From a checkpoint of a small transformer trained on Wikipedia.
Architecture: rotary positions, no biases in attention or MLP, untied embeddings.
Each number is 500 + 50 x the weight over its row's rms, rounded and kept within 0 to 999. Layers, rows and columns count from 0. Numbers have three digits each. The size before them is the row's rms in percent of the matrix's.

# layer 6 MLP up, 1728x512, rms 0.0417, rows 794-801, columns 0-127
100:502516494390442466496489456557505476472469600406531537480477537566564387466516496490517476540518513526457414585529528486435540498503526437481474518506515600419463524484507567483505505493506523490440607516490453480404402442467582486485540430519556524535556509488440464435474556556514555475557436476504477590444507564496450500484566457537456541441560446498563587531531494491554451581547
101:501474552493484538526378519480474528546570549472522467488492498420496572467398542491479531502495572498555543505468497523525501498537483411457579423449556488426546520496533504416440471454567442495558470495505460463474536457486518511471465510581488568635621564493394477491475512429458422447406535455468453497456597564509551548531492482527497486431469478532523555581487513428567378440616
105:532515604506415459486584504418469505493517482540412508511428418526437544455453573483530325587508492463436506474466547521531412490567524588584579498514584547456541538431445540479481481445483447537535469483457490479457446500517483470584439604509474486554485519512567421562560381543528446473453451519500515529497488451516552453459521450514500645497508446494503526471452538395509523539491
099:573412566614521381486519514539499485544544480417519480488509511524499464520506517434550453467474583418524508497474531533537513535450565448542516484462502497533451518529517539462389504494478527474533477550468437553500530476555484453553477528414492512570628428481455577364465516464460522529478563442519458527506406446499560478410458509466544435554528548485530439562486528614474491531580
096:407483524466490595560489512511548581424477497494574534533467504574545563493553399450506452449550542512478454490486523521437477496456506536465439448469540518507490561494437485512533548398538472405469468481502534477537372499530485491535519446608498539501490483506592541448501492448591542521460509415462501484447508464527386422515595459529567533434550459527408412515497471494468430526597
106:496582410517504497465491454475550436400514464462527449439547493540536558481535550537482501499452420440512557520558568444449520490463511512432551480507587558518466524484427489513506507589502486520453497495514487476485456551446414425464485496480463442456561502476545544476496455362534430507473405467480526503522462518456499413529550520481547549569552522463545497487497521571515496595566
107:414502554444493503514471485415483521558500582505477532453440432478471490580418498460486486468608474474448512626468529501438410503450467448435513505551458601449497425453452514441519506596458567510447457550526566509541524449479565488519529535449511456422500486637496539460441440540521535497456411430492563441436496542438425405496451523518507504532396504466520526522453444542493438590418
099:453504490559511554483525493514532486545542429466409453466452618625465499519509474432435519477498483497500471584493373496440533514485425449464472552438492444513559510574461501504511516523475501567504399485523489524570572471494529433506479475454447418517438441555590479468450493518544600535464489550475528570516507442451444495529460571546522489497564501508549405442547498604320545460487
# layer 6 MLP down (transposed), 1728x512, rms 0.0381, rows 794-800, columns 0-127
104:577533494561526544433552491494465569484477392494498506481512511502447525568530492546413508478541461553589480470537526509552500540495487456473480476522511542542587540539485403485563477541430431499527503488556547457509577574546503490482425550545535523391477362502489549545516502435483610423487567417493580395522615537527527454485505518523493489620472591504515439472484416584601534526510
104:509491497470553593471506462474481513474573467464436560433514464469426475593500434585532447507478460466478469517534499546544543558537571516584466451454437485513559496532542469486459528574485460509504473421523546568541496561482527450557567517493490603471428531445457576395508534536581506593485472538493482549462490530465548448516486569429528521549544434503388562525511559500439472482500
104:528514448507451605528620506418551484431600530371516569525481545573420501560499535467569423471466553480504508465544447462530447488457561481516470425545517436492539491462455492372520435469554447437541459445548472456606509488471456529528480428515496456402573538435453492484479569542477391387519531455522557443470457484553427432473432367463339462475485419505530557485494473497562523452468
102:503516426464510464476523570532472566485515518469457521499621498445519471446522485559548444514499538529510407488539433462520527554581437444486558426426471509471503539485470567555514590568518531491484518478494431550503521528472492522539479647468488553421583408434587559397504498461520482561440455455570412385489465427452472521602470485470489431538572519510456570525533602500499573477515
100:588494449508452492503490471513489526539491449558460512600573453520506492524485453523470526508531489512499413636526432541498558446561564453541550469561458488484492514492448485503461475533497540475484462541545491459518506418433541507471397472501501487533472516532519539490497415472489456588461573447541383528507441552402517539579540508456469475552405530530577629571440496545487461483485
105:523401577521487532584576436496455498595498441438478523454457529570503601461469435522533506482442503422475556437485515526450454408506533617399595422386532443529506569506428324409474475526499472570627451464580469599537447440532453422456558504511509497540557470514547523522518542577532492413491539546440434461507527536502537450608511488408472467545527484467570434482503503548542528583566
104:413501555555466522494424551457478445459580468489551482525432449481423480514565437490440482499608503437487501480487490528473421448421482553519495421518436526537525426489496490513495493484451510465472499614191472529512510583516507494471473559486495494411395461594564547476529429493532559462484447523539483513522540548473496482467416506541525465532500525532570499488416483511504516554474
# layer 6 MLP gate, 1728x512, rms 0.039, rows 795-801, columns 0-127
100:445397418537489500487514529490526444537511511392511447458438524486580520424446480419497516517428598493527472462449464510490458506438498521561423535624548560501515511458460511445362431468488602528559506429484439498509488479467615447495494540525480467575542460528453505590569565485537603507472534463478449516528570537499460573529413503530465482497499535539513455434523473548599548441504
101:467462469501537537497487483500512493440519493470608416366502504437537491448447531504527493532563488490537526506547603451501481459605487455481517540463492508517562563529384501448544556558528535609534539487531467452439517525480538543485522646538509423478468525511517436428539558517527485516464525465469490387495515524508566393544528568483544506571467440472475508497521409420627492573530
102:527537543541615458498521530512462555523465506570570499471517431487559613424548575514515535487458477477534542463513537420531484501435419490462412528513528601643548524576417477466483506502517532484468563536490541536534496501348499491461480393517469376453538572560473579502504421475473488506564527494438503432472642492546475407464470499503524499538415500478487489481537505533488476472516
100:630584481485466416406547558506574514549443511481558513473567475591591507555591574441457531475488520386570568444484499524491479486489572486473473559438534508548459524432478540418451548506459545494603520432640471551574482454514413475535562472424561564424512555508492571553537560543523606490524553521527478480615552500495560526482471514574532515484551578432515449488558536520559490495455
102:511505551483562451475568563460420462589494461478458472456438464524482417413491432487593573513603448515410425458489546424501559536517523463480569435504540435596493393553552556517567551512391537559559550516510507565498565568448543590544500544519472467481476518458579427483515451542576435575492563577577472454493499398549476445524473569487461586537506505407420551484495598479433456531481
099:464509572489517561461544551495562493483469515477500505530367469546464442493495531448513508463518579486484437659478573474419467484531485496530593440546471550469429544462495517498437581602449618519546495564512583439485504486468454489566499558365463563401465477502580491573389427581449469504497412481497425508433563501429447430553482619464405513565466495491537482523448506577523424496402
104:484506494503566457504465546544479499565493433485534482494545411526513510540468587575465518533432539544443525508460524410502470485484555515432490577483468478588461451486436375548502517472481484535576513518539522500523594571513477493493606436389530581488411538432519464479452548616454653420485481501495500450521564460564460455474451556490456456568584556410494470546631582441514517491474